Weights of a small GPT-style language model, trained from scratch on English Wikipedia.
Size: width 128, MLP 320 SwiGLU, vocabulary 2048.
Architecture: RMSNorm before each block, rotary positions, no biases in attention or MLP, untied embeddings.
Each number is 500 + 50 x the weight over its row's rms, rounded and kept within 0 to 999. Layers, rows and columns count from 0. Numbers have three digits each. The size before them is the row's rms in percent of the matrix's.

# down: layer 4 MLP down (transposed), 320x128, rms 0.128, rows 102-168, columns 64-127
# gate: layer 4 MLP gate, 320x128, rms 0.15, rows 103-169, columns 64-127
# up: layer 4 MLP up, 320x128, rms 0.143, rows 103-168, columns 64-127
down102 100:516525482488503488537506436561465412507472483493447521415481429491517500499473532534542570570446539557511547530495469429454527384347523488561477549537459556485553537446576430501533407536459553
gate103 102:459559411494529522519494481445470467534501519582567398529438497519464502476500424384474518525509450448459439537524394429519490540480462511458486564467430466474510399426391493454453568431534627
up103 095:510559514461508455556522488490502563472504498503515543461442526587475551501521509387513560514482482468531478551558553506637367467588465529507513515512502580450492535350503524510542570532418540
down103 100:489497549489492510433577417483451480499442534519430472536525566557486573488459590471505548480438540504490579482453532484517541502501477464469424510540420483490576537487470469497475537494335474
gate104 095:473519368516551530627563564456550480468517422500510576489478489539477537504542498489450510585417607546537460449599513557523567477487548478501579540455473582478503480524457391560534522506574513
up104 093:486526522456562559408499462439525513386486444474409442501397547398556553481574506540518419532548511522575544495516439473518417428494480571517479534521497486492532484467515536490454644591472489
down104 105:447408490457558527469470505562499541512427499467444503519515459495597462441561525538558526489501561498522594577537547627512465436436550531456531529423547507498474525593564452485436426479480534
gate105 092:490587492482504456470520459516492556473422495412466538505537588586550460553448546419409496455365534561536530471573480409402494438411483568593489530444450498469399550485520511526529500476508568
up105 098:456496391486476498527513423450503481408554465495478443491441402500490549490530435535497509421472628487446446474580518498488511480443445547553565625511533541494499486447452520406480461355512491
down105 099:484582446446492526482450606492461438504509490412553486516533554495482442478533535455585552504494462529548504526555464469486477489494553536585510532378434551540509485452460514521531479528537590
gate106 104:469562504506485463563540540535570526577485585461462581551476532520451570472482455550508572516575526420501456468459415443480431476465551524481511568463522514524531495516466501416431560465516516
up106 099:608601459439535489536532521400449509521521429472484531472524537526516571466497489434472527557500595436433526430412533503562408556490456517518507459410598533526468407481453460402510528463550455
down106 092:458499475409428564499550587496500546457443570586494547540486447474522523388474418476549561447417470498444451541441489544402506459539433485498574585513526496537513479462508516491410500542463444
gate107 096:515489499561435457491429536528490464569550469509527467432561467418482475589499463492462548548531473489587517553504551448476454562502423489514376521539485451567504514572518408498580458515423534
up107 094:503457501464539483541501450493627526532468553471533496452456552497451524468523458515484537483474456513474532527449489560384476548545554576423581516614544538575523491591437488591456469498537519
down107 101:583489412472558473476537479474475410537512465489490534430502544539553508528498534429460536536488462422509576477485502578500460458535476552565415549478460448582475476514439468585519487477510488
gate108 108:387549532523445501416610544580513581456504455467588517596492494553590483476448601504436452492530492561515535513431441502479438433583559539479635555513503520511474425469542484540561633476558521
up108 106:470512490531514573475539649564559484529533520470533492530458502463465488536476406529464513432510492517530577663458491577429492488505476485527473553520471562576508523485516540491531483471421471
down108 098:527451499416477511554460488522399385511418474549461537501532495451528437469537490486550452468437478385558421416515531529510476517515403448524454474518561582566478509568478503564547403480518428
gate109 099:474448563456466524483552464508520390495519409549420555427543531438418562526566536435539476489520471480493483512495570519509522510529422529452450527526432504518509522396422524403449574546534543
up109 095:474591470465392518560560442395446501526509595543520519561416460587515513476511547520505465597515544478481529519477464505501515411487580427488423493489458384511447480515383419483651446440548457
down109 096:525461498450481600555543447614442486593425550479557561500500482532469430496466523492511467520426575476403420568485475502538522506539462474473487511442512473538575476430479475444527476606445552
gate110 100:437456542498466544531481502424461426460527538565617430466594549395404589456584455498520541470442546527477506490462512470556515484465517547512590535500464529549441586387515495505518424473534399
up110 099:483441564494562558502412426496483468450612441569508528494580414520516497596486456516472497446542505486578423530534524336461577569496442516526544416452552532440448511508426482545434469512510554
down110 104:539479530495508508497549513446539513522516506423490574512550582474482514586484522499468508507470549473536514510441568569506464562547548486440559507548445436554607481454502491505443544490456611
gate111 090:531492489543472444470577484446563547524464483582496530516533561511467454599595442521557534506417440461545485479386539435480544489504442368526498489448504518509496462418512490442452515468472542
up111 095:524560550470508468510589529521514505489516468559534516486544473467537499490478603535573473459502443417484569477594567455422535479485535518541441485497457435524585504392519462511375469476511504
down111 095:527547516581441505574553536591446542526528593464501469462462551575490443479456468432560535490480527422588487595584546483488526560461441518523448530555438503500426456470475518489441487521530534
gate112 103:380583458563411548499533462433520426572381492603555500490508519576468526486495501586538443504562527543542533431505558521443456507512362441503535531540477581565523496480507524503399500501472489
up112 100:489493504551567515573585631514461429569583549455486536456420466525537459457485475478543501562483559412458603474458467463482499468470465544479569441549475489491480465523584503459512489500467397
down112 102:487476443490446519536476453504496422479480542493567454586541462479517594486513494505401442531455494504553494523482495526432501496454566473510505411577555528591439404533433473523659477522542498
gate113 104:470477424482450492457603481537509427467465470453502403540527353452462523450498484613450510532532524464573530494404463459449524558503494447465436512494452434447479449480479554487509472466519564
up113 102:446565520560416551519532560544455532502435500494432451519526399435536524477565394400576547504462520453489524590512476539537460448488547538504431414475543468562460584599478481553537486475416546
down113 105:491466573511550535532449489599505625431492598474490467527583609540531474477596517458548458544540531523444510377511501444457520490489435516613557532569492490431530513577517502526422522561488496
gate114 095:500505534382514502581467509574598456450547427541535498534459425461519440487498448550472601453543470442551477470581549463497463515455536522448571354441444538529557515555487504537542459517474504
up114 084:527437441462499555470646462546499582513526507500471475523446487597477578468463500371467493555538488458503431483444444565527487470534464517513519514539454449507518472434538457490565376455447475
down114 103:426453509529463493475559448489466464565442564473559490398579495584488528561560466511506487498515530469402498482516434548514490551536587585526493665510529552446469494514571408541561524526514527
gate115 105:503412407414431449464533562616516540542488564518497526563584545525522400459483402532483493446488510438560478520518538518468428526478438486508446508632555533480543496583567564559488429501493513
up115 095:455578538484555580516474455477468399410495476441422476508419364459534585495463548456520486485531411491415487461601419533518540423492516551524549547421499512485511550423480500511477466449537539
down115 096:474418457437504416470468483512541513490512466509438547536564518460485483522515359567544489516435465534526426427631516464497474486458443588438494498481486486554554447514533594432578386573534443
gate116 107:453575470539424442588509505532515517427471504384513544487478475462529536578490543515490480541332574498518449533562443513548521509532451550478465470536552568522544433467457487504489472478533539
up116 107:501525464423608448507458499459607454530504490398492571521453504501563484526475482505574420498457500496599521550488495482572541484542509446518457444407534568511436510542424588490607560488450431
down116 099:462441533593531459595575446554510431438558529559504425445434509425395504519572453473523496539525540531500553514455566570554483456554489479552561542463436465527526481475518522493523469481480502
gate117 102:458506484498476579486514456521468451534508562461605504433523423512513502459578434512561487537573589476475496472565488479438407454525420435541490445505530616436468498583605585578488489484499434
up117 105:534497475518537522490459486532576522513532509514517523592450377489474535512540547509464485512448505440550425520463458459521480522466386361530420446556530525598454445484427600549529583509584511
down117 102:496582433471490433549569466543556491499513483535467413475553559580457467491474437545515452447490534571550476478529504493460542439488521564481498511578534481505534498504464432490376491410499402
gate118 116:479452441536492461473577476519486485440481648535518501537472472546475521435500365473490498566572492445518484473478505506513545556572489497540532497606557557486438589635467475606540552467528564
up118 128:495502592408472525527482562539576589505453493490421574397477547454484569561520483565482457472479503521412479496612496486463448529512595553535472475389571560524549510401581542470464519481479575
down118 102:446514545476546534526575533594491405474508439514521498514505579581420499500504501427396536522496481593443533507507536467472561469554539457564488558473500502564604551402425572466572526456514471
gate119 095:482543523484533503500415486445553534507503393559469534431551527444571541427520465455594469537472475474409417448547434564492591484433495538476576522459483555543607501520471597440453520485502401
up119 098:540565555428559464435503425460516450506534456454536432553445546558479485513498546531484553544583443501492585440440546614489515547437541473546480516562528498498508538470524419517422533481508549
down119 099:500497584506445459426516373547491463384503506454519476566475522492423405558550561491412508471518448551436552444453558527532617557466451502499538524546451484554557491500564468460493530533446498
gate120 091:515489471536503529544480543549488445509430566554541474532460571461398572472494537526590553487556512520556521498491578469368456473544485488517454488502540543411509400573473433493483474529430519
up120 092:558472482470460442477437567526513516530449635505428402560439439514442493466539573537483475576526494573488585496552456501476512384549583430531487484407522520506563522553543501565548589483517535
down120 100:495506499465373466503491488567469442491453509500481477496500399579462471576556491501489427422547466530547503479516481508426527489547544583510579507537534505523481481519610474425306442455450475
gate121 088:640536493541448543557448491568575494428493586448528509450514563481508549495486516499490554513565529470475435534537553492474524422511498536551527518544526483556540568541551580460422536389515531
up121 095:475450505499489437554470502459479584542482476477542580457573486494447501555476597452493477479581474485496507420460608492498486540478502491493476458547470534512579524541543566442566487569666455
down121 094:467459516460500497480451506472529436552468570421539430547473483450406506481522574562543497471457450428530477388433567478493529450464492464551502444396499507488526546406441474468582494503476517
gate122 094:603529476489540419547419476501545512604598505498444468428489484533462483397455568534542502419544474537473504425539547449484463467475494518463422510458519597432478573448547478510517575508443566
up122 099:498457475480499552525484616391433563504506559509563407503497503463532533428389644398577528488472460534484541472399440430421501540429466528409547472415458511450485461412479471499451517493443495
down122 102:521586525566468515468457423494451548527458481517557445504522562506446424533485485526476435510510554563487413523435554511526494588554498497491542440551415465500594516508587453524576431522575450
gate123 102:401600535434578534503485536483524498515491476503504451522521483552555490429495553540465463494537548433539478577526456543454585546505484556495415488471534455470566508508454473542477476505552582
up123 097:604479508547476453448373510554481461526467449518447462577403510506529490534402420594476566431520459503550491375552441574478586528541440482546486488563519459496417543529486519579525560470448572
down123 100:527593481402607537508432469470547518543489509476482556505498450503512551469456523577515553521532515394431476600508552484445524509467515501572429522557511447425357507498536508466557612569494556
gate124 104:498491387590515432523572585440573520510529515559550456541488504499519481494488489539479493501520410396476533442557506387619534580532465474434460479512522478540515428560419560549503560532459420
up124 104:383427634493466520540496475458416447533498571563559545457507546459603620519439490464587464473474480527435498512493442597516455494477458531443515436450481432493388512539490578473476555500435398
down124 106:450470490448537488518502505544446431423528542487497433431419587489470525437491591421529478560580558586549492488490478599465520447502559492390425429574505548491518383565537524544576427474569500
gate125 107:554469464517498476487631501536531458374500529447588458505493444457532598488441503470434520479455545465488454481462520508496561436482432395518491544559445513409490497486385483532520488626463623
up125 101:473432427521528474499514558543460444493483457489516449457559378537450529448503508485403465595372518501475478416500540485494568507503434512546611523466510539490448540463540422467533528461556512
down125 099:456510572480536532511578503509491431494536499498493480418501457499506527406456451518545484361474499458556496441561369515447604552607546429590458498424512496517506546504508562585435547515491494
gate126 099:458501565537469600522574458507456558405464548505514478560467485567444499511424511586413582428542518505419533542503496535498502449519422493479487525510476447557597469505496495455477494540475472
up126 094:437443418437445532515497502565571515446413440508475478497579525442470427551506526569510542518570506539487492545482471477522433521462495413505511536626597425547431575504554391428462548483556604
down126 100:457473530478499455434449598484478460500525543518514469429542437528617580502501473549575397457476444495475442508493496589489586464510512587596551573527369510459479544488524473567563465579490413
gate127 098:471573545579420572498475506495543443546521502536515565458510598454508572514551569424484533539560496514463472493536576488561462481552532524470463525441461524463358488463524470516479415600460507
up127 102:425531544553479584560456449467493477501549526442462527460480523409509455519504509478533544548532526455441514415466489498566474459576416538482445615555508526365540468508509547481578480597523455
down127 103:575532493494421487449521512492494492482558509436498419484526504451482441523541531501394551606471590408463558518538539528515481466450380500553467542450485439470490576448571498441503452519493498
gate128 098:555462409466525528532440564567512569589505484484561598438510488494468439435501521526448438529590488480508582464532458574442486450574490549471512553453478518520479523453522583503430448525561601
up128 099:518435537461512598523462482531511657472568406641467504461481545459576407459434461548550566542562546418493486509481505479464488466539540485524486528506414475506542493491402460480561531446497562
down128 103:518557477446499475587560514457462493591541501569536538561442538488453517530574447506520520657442531506493461542511421486470536535500525528510534473373498561533512503440552466487595523448486505
gate129 101:557477581491460556454466468490522456451521497476509502478445454506493508511505566444523590539430515485458485462558564440389511501458550508479476507446438400522571485516484497608465465506458455
up129 101:471475559447491433542382592451417503561553441537515519491439552474474472526596529586550526456433479540476550519418546513480455577431623509445526461592546506439475478477520530520500580525553516
down129 099:561502494431441563491480546516500482532610511449475524513360384447459585504438492403608488500534513604534454443535484382521495443518448474467514509444429517558562435440452430419584463417483525
gate130 100:419453569502525515575531442481522494532534509597582488446539478503478615491515536509477530491489605522488519395560422543448483464418467480550455508493529574457583481558560568516563454545418470
up130 102:495535456538503466458490508557508425557496442462523442533576503498451477528515578521497468463466658490446499557417445552564496529507472419485554505504471503459426600448413523488562518509605439
down130 097:519574537461552355629491499537484514485451425493457462449467561584454502503521467524454520521519529553518422563540530411530486548524520550509548533544471502576482515529534540489485468491423503
gate131 092:543546492618499451523445520483567436469537491466539545443483516417442468504481496585460543511495486509554497432501510577553574591399447506504481554456468489552464546403522478437607580535484427
up131 099:423524541422627463471494526502433514472505519542494470497567587552583498487480522450588462497520470551368566529456463513505456514629521528451483498493558443500529475585496461531382485453498573
down131 101:527506570440523504477534441512502534559496544500544490478541507518508620468481466493509496594517503466528520462491524486449435496483447490523514394504546374587553432525540497460472521498580523
gate132 103:481499367573541450518593431518503605470457437435492403546504534448532534512470567444435555426462532470472530416421529521543560557491402573503494466559365527453507468550508497516469439482475536
up132 119:381477430403409519457500555577493434534515526559493512501525485480564505425538511504517457552453474568406487494486445475611501442596513518557521548515380514527459567497407500537442518500413428
down132 103:464521473489468542442533544549463482468515490448496495414504489402641529491478494466617537492533442492503543453510484560508541605484505501473430493578466337567499434598493586524509516408494563
gate133 101:454456538564450508544570549581489493469574463485428513486468433500493535468454561469564462495528485545571508427450478570533575519519568540558437591496486558523567416510553523452449530454514630
up133 101:541431488564571622550383568518544473526486527519527416553433456451496466488406524496532463559525584558508476561486583478419534499423419596504521482465511506477477543494521429499487523495460498
down133 099:513519470532511455453502583493461476506510484411513454586474613498498606460560532473466483442546427452463491517561501459495502603501430467500470503506556606629525505523524489453553521467453539
gate134 112:507563549560443474580463564557515524519574571484531478398552567499450464529561456517519567592558472502492395453507495470488503491572405416507414538529485486532483494547534528462500481460498504
up134 112:565478575568453512609410553477571474483560501424495468522583562424491567476465547488496495428495498482571485513489488510441492531516440474481567551472531539556491512492560484492547514414511497
down134 104:513558465549513388481531543492439400533517578414519512444462545541414418537544540510467532513471570425495476443432572545497577413569480446467469490478466449432451522399537554464530514433558555
gate135 094:529472466485463461501467491500504493585427460492565483506470522427549477541573534496569582511543494410520501405551491408498540466555481520453526490543493478441430492520530508410506542499449519
up135 096:522570527556468532482497505387501541479519487520461316508478559456449532453505477489471529442533463546534496530502473527482524540537509563487502508468525529533433444512498526571502556550449572
down135 099:456418489413504472529508421550388536486451442538519444564531552441517547566515473527574461455518446397421476408465559456528555490525554530566499526456402524567420561540474573501551428475500446
gate136 094:555417487484551480488473504529572456541420602517512479517466496596465432540470453508436469520493533475429482506605441442535519548561557533465460374501509483581626550536532457513534538530493518
up136 099:459563508495509539537511555545456455595481574507481616540486537541462459488456498514598394524462501479534481543517446614491516449478493484522507471565436521613467482505549477493545582495596583
down136 103:479514434556420566419443479489506500404492501502569571389557547503566505405498510406500480461498447447444470473497580510477435511458435489510432594448473477461428452544524549488402477596503539
gate137 090:524496501520454528457503502539545478525604581541447403606590465513444436493529502483524470450462506485415482477454507539481490532490468419536402559485482490562501443371426528490473466518509505
up137 088:478601473409527548516591509464480541502532549463514483341554524528486462438438552471461563541507552503504497585453474497479519499486477568479521450516454512437463461614527493471581560544514526
down137 098:460528531457580503554438505419558505512490467453457531348499530504592536467515403546415477472481526441561528540453487578476441432421551564469497467436561520442559473517494477604471588508475435
gate138 105:581440451498494515532546603486490516447447523419488446461423473516492518548579443483485527559488517444479361563472509451556515492576562513497479413433508576445439342521500590518432531549488582
up138 106:498513429492396514538541572536504498474516562473519488501534523489579522528510443449478479424541596468526417457421450502502556458422518471634516495411494506467462544473575500543563511490499401
down138 107:511557446479441490531486497489524468606608446535422486458583471414532525491535439513467516487425490526475523434553533530597591465450451552535491454545576526545492500569584475446534476520468529
gate139 090:410576574414554455510529561522479514438608501434516440441540515509584446589493489462560456477493412493579569546510531506424530628513455529491515570491504540500491471454486569456534475490527468
up139 097:531600518572440534557517458537490495444671461512483505487478537532613476538572461538543425481534472507577493534473476482543544540499562488483584554532528489517462493494477372561542570397427576
down139 102:522497535405424576571504576442502481489466520452569614616530481559441512474531473552536551528498580464498488557494432562482492517529473528496445497490430464492484474499454457497495530436561467
gate140 101:514559552446540500591561556495457563501413586491459418542516451517521505525410567408510455465443501501465466517566552446489484457459540462428518496453519437494497428409501585513630511456482526
up140 101:544453553542504480485545531604550530418526493508452465428408539500472539529467442536516376581524489604448503487455497526477421387493433463469536477500565507551514532489526478447515523447466439
down140 102:535512512563546414400529507456458534466483494442441454543482487541585464479445494586506507541527474459435417482514535475483553565444479411492527412478455485525531596570567464434500504480428447
gate141 094:645543471578517455527456436481434514443435528470577568447498530498511467541467511501467386538421402530454513492515458512490500482465406470610509453509481548470447417507499466503511573526477555
up141 096:479503549498470515487546425469493562444486528433493527470546490480548374416482502499542575509507519618501484490498507487561568424511465504413475568410494499447504482479520503466467514556482539
down141 099:475477467582493540497523550513454498507528498577454437536533529519478443460511561568563490600418537523524431546519393501435458511532526562529428500430508515522431464532451543544409572484500492
gate142 097:448497499415457522385615504598506545476535482498438462495578581565570423508517499513587525525493465466552435559529580473440447381449457522418485560509517448455478389517518473486512378492434478
up142 097:511465517508461493480456487487516533468424474503464441495491534470515470553448485571585613506432545483505570534541569414473494476548545499475427435530436517432550470481535504567442439547586421
down142 101:569544504546452526501543471475586493570441511538557514518513456462485523560452558469464461439551502465501536483475540505441488546351580474553497482625539463639497497573411565399392490450555433
gate143 108:517488501416443524665444471457381448533509435501539481459479474579552473467479389585485507563544488455556571426514556572428560522469526547439485510535419455474541518473512561564495524566536480
up143 110:407607555581533566434506568454467520566500504493475440529567486469473397483504492457450529445565487582498439485512450489461446547434492460417412597464425484586536522510452484455537496430478382
down143 105:446463585522528571492544461522516585533559515485588519590464481429526491440474501474548503546467459503507473506531510546534481480477523501623486615473426439517647498539541560506461510436443450
gate144 098:585428480458479554547554508482564604386474500443514527566478518506493520533522505545464455552541571557502551423582528552450493412451534493554435465449476448564517504501518540511478467494462469
up144 095:598533395457374461434499459391485516424497458474354454468480570477462489399480467433512486450543539532471472449533507516488541486531555522481595558628515467463573513546533513552543469511451558
down144 100:501404560408535482500437593469549455443499451561566511508644549546471552442483532499555417501472496482510424523419597551526436456461483430479514473432505509577507563415530476549438537488548440
gate145 099:497430502454539493495465546522491564488527501514507535561506432494538528459497501555437480477544492502521574519563479546583527497448540486516515527479568529506651517451525560552443519510503502
up145 091:475385532439524531518485514509550519451545518492519590562490439431593522507510509527507549585416483410499551586564496594516508439509597472470457493523534540557552469461448537497458465467410401
down145 098:435452589441515545472498590420598508460375558526466645521442475454479475487487429486460443536384476584472492495546508509486568559530582457493516466527521487515489434449501514513436483458529400
gate146 092:480487540501473514418603480513509478431515462492431493505411534580465601536542464598420410408462456454528520558486503478478467539436465408482548529615590449514518465540495529559499482649493508
up146 100:456522491447522485595453486524498493437522452491513529430392470467406469527483443528508503615383554443447389452529447563445531473477520590601438470514477526443534573462475539566478548495509404
down146 104:522477521531462503518555545430441523500494543552441529519467429513523582487517511499521468419610506508557498550421510625489490517492470513483491543527465590534558381502445483478566491597446488
gate147 102:527412498492443498440515542487463536394554545467393495590443421519530544504509552520535519547557477556510427462549401528499508466490614398554600442521427455535363498441538556514527567420504576
up147 104:443567518495474515568504476492504414553419494531483490454568460466498531533558538462484501667518563525490492580458488477438624509582552537523490517564487566531544614449539424469499456547501439
down147 089:533442437539520481517532496544507464463582464547582496457451552451451484562400469523527445511353539517492553465499561454488485522491595462458531569404541419456474417455456526469565470486486536
gate148 104:569517499496512512528529587466456513545584538472502383524512515569613507479565439501568493503434486448562416572454464480534489635401500517468472547545499565482511543425552531537520480477519524
up148 101:594464473553511519464465516441448452538482539412445419424460481490570425487493479427579501573502506479577465569487494533487488483459512478519505472478483587517547434493507508577385512417598566
down148 099:548557484540527467433569455455609555508587509510551406540454503496540564539531518429578425529503458497561545543480472489524535559501536547424467464505383510501530473608493473505381507426419545
gate149 099:465524440507419468569431515415562500524531484538553509470538505499456540452411422473482554581466473438443496500527508556528568544552416486618524515560501493459392414559561630499533479537482451
up149 095:541451552450503435569427514502587413485455561533538525495505541437500426588506530484480505539519491444493553474499513527554416449507446588446469441511565481434544453425529513460521395548524455
down149 101:497435537438490487570552463505477477527471497459558562440503564540558477527455495510513522531542580511410505446490520478494417500459556516498428441549437490450479434445533393489443452559570450
gate150 106:496482608421506427491549436418420536534487556439468494458483511476515507548595437480596495501492458612522609511479474599474399510460484458496544491488509536505536407506531474486376437484534500
up150 109:495574543575448546598540556472418491448497557472511445477548434481545553472496442411486391453455525450455506573554461504442511516540527488570532545537527451584562522506554535511521560580527547
down150 100:436523465535551411484494474437498503557602462459514550428436527523494507514480498534462595526519545448518552537431479498560513435426464519605443510375499537496500390490415454545459454432440505
gate151 094:460585467583456589484484501507605447541481559502506539425532552568496491464589498620602515537561480471473495503457465534375468452509642519496427527507571496539490478409581486448487530516509514
up151 090:445394548500452459436482526514436507436469472434464437513448489509528501577441520484456531536452491508507495470544617548537603459543457557505545501533441538456446554444463516531486331591464554
down151 098:388415503442471431412325514527485543597493507475527456476489478495452508582566544462521592434537561508485544494499565511560502492432529501495497508587433464492458543511529439529544458528458466
gate152 103:475508535491522398617542487504478546581478515494489479519491600392625505411429544560496510475417478458491542470505425430563483455599509488489487461494525505552363396535545495425537476503552517
up152 097:565432512585527473569479486432414440547485585425479544524453568479556518464492557514494485547391476483514494478430468442442588553541482548452517466456536582489480481422476572496431467557490536
down152 101:482392596573528454505493542461419576495498563544523569509559508548513466482518582579440491535451392464548534502452430478450448483500542506543516443520568501515490514544556493490411504558517542
gate153 099:517595579575591507611482549513533496436513575531523415494510451623492465568454486526519543428469521488513491566476514578445516456567439494475590536471377536547563484563478497459515494519466525
up153 100:509532536522516505510538598433411478475534456475487506446386450463528506472550480567464511444499534476480445497509485499450514494553458505468623522519444455503491520549486492565476638561574481
down153 099:449565476497486526636472549461514547502513495466539427585591401518471465548546594587486503505517543437534476476613537507402497405537499486545479462510496528483405513574512463524415495491548489
gate154 087:486498565507449501544448491511403450494478485463455605471453495471456525513456449481408626600418500432520513512548525427387483454510580537560470412546493503503416463540401498470497454473524452
up154 083:520537421473434494424440436512500408560474421496489573449543509559459481542573533407474498533441546444493483405457522468577443458466472536574614455458552487517399471460621493470424529531473484
down154 094:554435457494507497469455493502470466472540547496549544452591496577512508430526459444479410605436401524520588491505433508406445517482559528553560394477461522467505536552545456537553449559514477
gate155 093:496521487431484476461441492474469480481513517468494525459547551480448621506591494437418543509484444549522528445538501518479496481477502545489584545536543510471547471467514452432544507554426527
up155 093:524543509487476591533526512498414507480488522545568479513474424580459538424515445511461542605441444594485523472528547573487555507550500557522438502528524538376407494491502421562481450563591466
down155 094:577506500582426505462466481595468536509472526455528511449500561568478455542529435478540475478525528542485498517419498496469471535512599513460565473465579476473586520504571505428455482452454484
gate156 105:534572432449509440550531471503442489509462494464520502479432542473455449428483400530566535422548516492481470515423502539447544566571541426461496488596411454656525586595550499409530586481529513
up156 104:539526440485424422487529501460550561431485538491526575408484456531476578447475452506545488475529546533510515537444553483464544488431500538494463493537567534527588572517523611518525435516431482
down156 097:493486529520535580551487446448521418457452487410405558523590496508410515473513432536496499445541552560521450420472559541429533393554624529513579495571462427420474548558531543477524575542537438
gate157 102:485552521494536502482503617426534526570595495435416475427584411511448533465489481448446476552514470471393425459515390547457497574457536516494590495420518545445586446464477499497618506509508530
up157 092:432523539502523413559455559428509546476517392511529501490537366522505588531484571447459429501580489461498448498482478584471436466481554560507510495474431551448598511479512451452581535477398492
down157 099:540452425509459449454498485508481474518473510414474534420486550535508382529516578496438559462473436504469559537527548485400475513486440501428478475495594494484479502483499584467537504470476426
gate158 108:482487503487453486595428481515448474470468581503457519460502599463617523583506472429417561503459470543472512475463481525482526471392509413481606469544504527508548529525479512525523507456502526
up158 105:597440560496565549488481377467430549519546491541362493478515534539494564510548574603510473525442539513479497488557502429434520581591468514538587518470602513419474541482528542408500481482498504
down158 106:481539488479506529574568467507478461505460521474401521509438547441541546518530461478505486552417431432526533520427538427560471463541481479471525506501520591497420535682562512506608548510455460
gate159 103:526441457455445448411429465492372491483532478538440469466562554547526489554527515525496549482478462456562413563530413518419479552462469392497484602521482534479476484499467519569518485535481488
up159 106:504561474507515557505558523518514593513517466491484579434506445506469489457520426549455446504536414452397439423441433490537553482500515553487516516498536457587387503510575425473535491577446543
down159 103:522547450519546547442448534459435495440546517428427539448452470499538494498440411516522482558506477559540451425452468472452533574512593527494482469488526454528449563442538527508499659509480544
gate160 095:454505545452536503504497520430430481458542535530487438498534564500525497547498461521595580517502547539473523557466491470525487547530530517443514460550458482470548606530573446525466497497482535
up160 086:645437433582452514505477455564562520540440463452608530546481478501489530525527559517485434508495474539549424489506568546531490431428453518547526535481573492592481500513509536453486535458518497
down160 093:440445481474464459437493531509544526425600507433553456507507503448517468515501513460516584538510497550491515471471561457581419600516501487424504499436543503525562579644589406587584516452552480
gate161 099:533494528414505501482551492464480508388540467514458438524480533437556550625526608433545542526611514513508497507499510542454402537405499597426535534571608386545430476569513467471510507555542474
up161 101:489497397444462456528475546476501466512553586502572493485499482569471513508481465516519486484511475549526462483441505611528625479543536500478512570543474508495438462477428437578567475573503477
down161 096:523527561501548525533547396472408479522432426431534542541525483363525550471493472470498499478477647439518546553583429499527477395457550534516473514471382479527500518566435466534552526424532447
gate162 095:595518467622574547443515460469508455475376511509469486466491489512546472477446528563560483515450503498621445458504515515537426617449494509460438525462506432559565475489536553513479518498485497
up162 101:536451418464452560533514547539439509565537484558526543509611532523483557494554535536515461457500544567528438471567471538521383471504546508499509520460544503476493514504475466497471535494448536
down162 105:530515514441479478466545619430473449404500460523481590538529504505539415560565460559557490415508506496527504417476453480412518459466485532480396443461569519399480430568499499595379544480424442
gate163 103:571435549504616520507490485519508532509546476488484492514560493492468577432479430560351498528567438468537559420507462464451450606662499499520494497520529494457388516524528541506448511465476453
up163 102:567435430541453569562543500587571450513568554479508501530468559510539481488547499457479414496493513532455608567511479517672452601532468489498556562500462494498461395486497492506502464667464522
down163 101:527458427621403500520577418567514486531434523467559527536465588471536544432561507453563450485492474557395539530474522452555533552490464555509549534399464535529535497411514511557462515506438471
gate164 096:516516433480493518499501470484442477316557477447531554550536484468487560465459492551525466502444487513602405583447543471397568498434555464493514513522453527420511483486545603468441535528538475
up164 103:553438585472550523500492512485539433462511493525502464501485495493494575496505541466510427476612474496550434473558531627454406553554471471464506602486610388545543428481478461505617494471570420
down164 100:449457486519551400514561478497527576518443476445468501580582471388520465498472514427454512575491454560459439520543565486529446562502489460452371446487507391409537525497417574511499532570551534
gate165 092:505556524433456525550493489470505498566494477532482468385508441463473507414604502546510543546476504383535451444590423512500573540464539451476503584540492540546574549501537493438484500483529552
up165 090:550459547436552615435431462435553471465500505488441470497497503487450414473559543559508524573476478505550459431494493482474456411421540474566609482477596555565516502497456493537539529484451496
down165 096:583545575506587431530455548572447471502480563584495449491509514507505496512464617387561583516442504451578458512523489502450479499423444557551591481499547528472502539550426508475421463459539525
gate166 111:469495470590491512572530520449550429597500525443511453554456559544527529390497353508530507474470486456505516556441503540493450492534454471507527589527453468479507607473518513475546523545539600
up166 114:552485537526517543492450490514572592424458544484494559538488448413537454530535565553502551559477487510410501576482472500542526472529396497552527421475607491566567531531541533491390426539466424
down166 096:531567413473398561556430538537416492522546365530571568435490439495476519531402480444473385542563525489412487471518488539469464549458528460519546484464454528555537541380429466485545454508518530
gate167 111:515541545555446542524503477512397536534512544427399501514493432564394429450433511480570501439568519459586425523537585572513400547491468486540571556555551566471480513493474503517471443538546474
up167 105:515533511475554498464611512464505561485487512488569434478504418532442460483487561516562430493528448451492496483430455527498497420479453383528470559548395556515510500481512524574618419532507484
down167 100:361459528420580484493494476481490498581602536455532421497423474513504564627527375519500444600504491560502539470507585551532488440498469355556532644549427576547515576510517537526408487475524479
gate168 104:472462569479461479434454402499495513501516486440445529448538557527430560457529510509510457599576487394435440423555469493447520542521477567470497499496646481512480492471573420562446529437526453
up168 114:629504458558467485451458441506499437459484557484601478563448559401455491452405522493467518543501490525467451588422588581519512410600422474515558467463473489475507506491499531465430433503549562
down168 097:474469469495584553497486402422514483555530516464516511564417498500487525491507535531529449428532521508502563425426489473478457497414488456450395516445412514523486530608520453509548587518498417
gate169 098:413459494514513506557368482492466414521503510504488456524555496491510483521534531495423442426531475652488531467560528488544517384497434502453508507606564465495540598542557479574455477595508592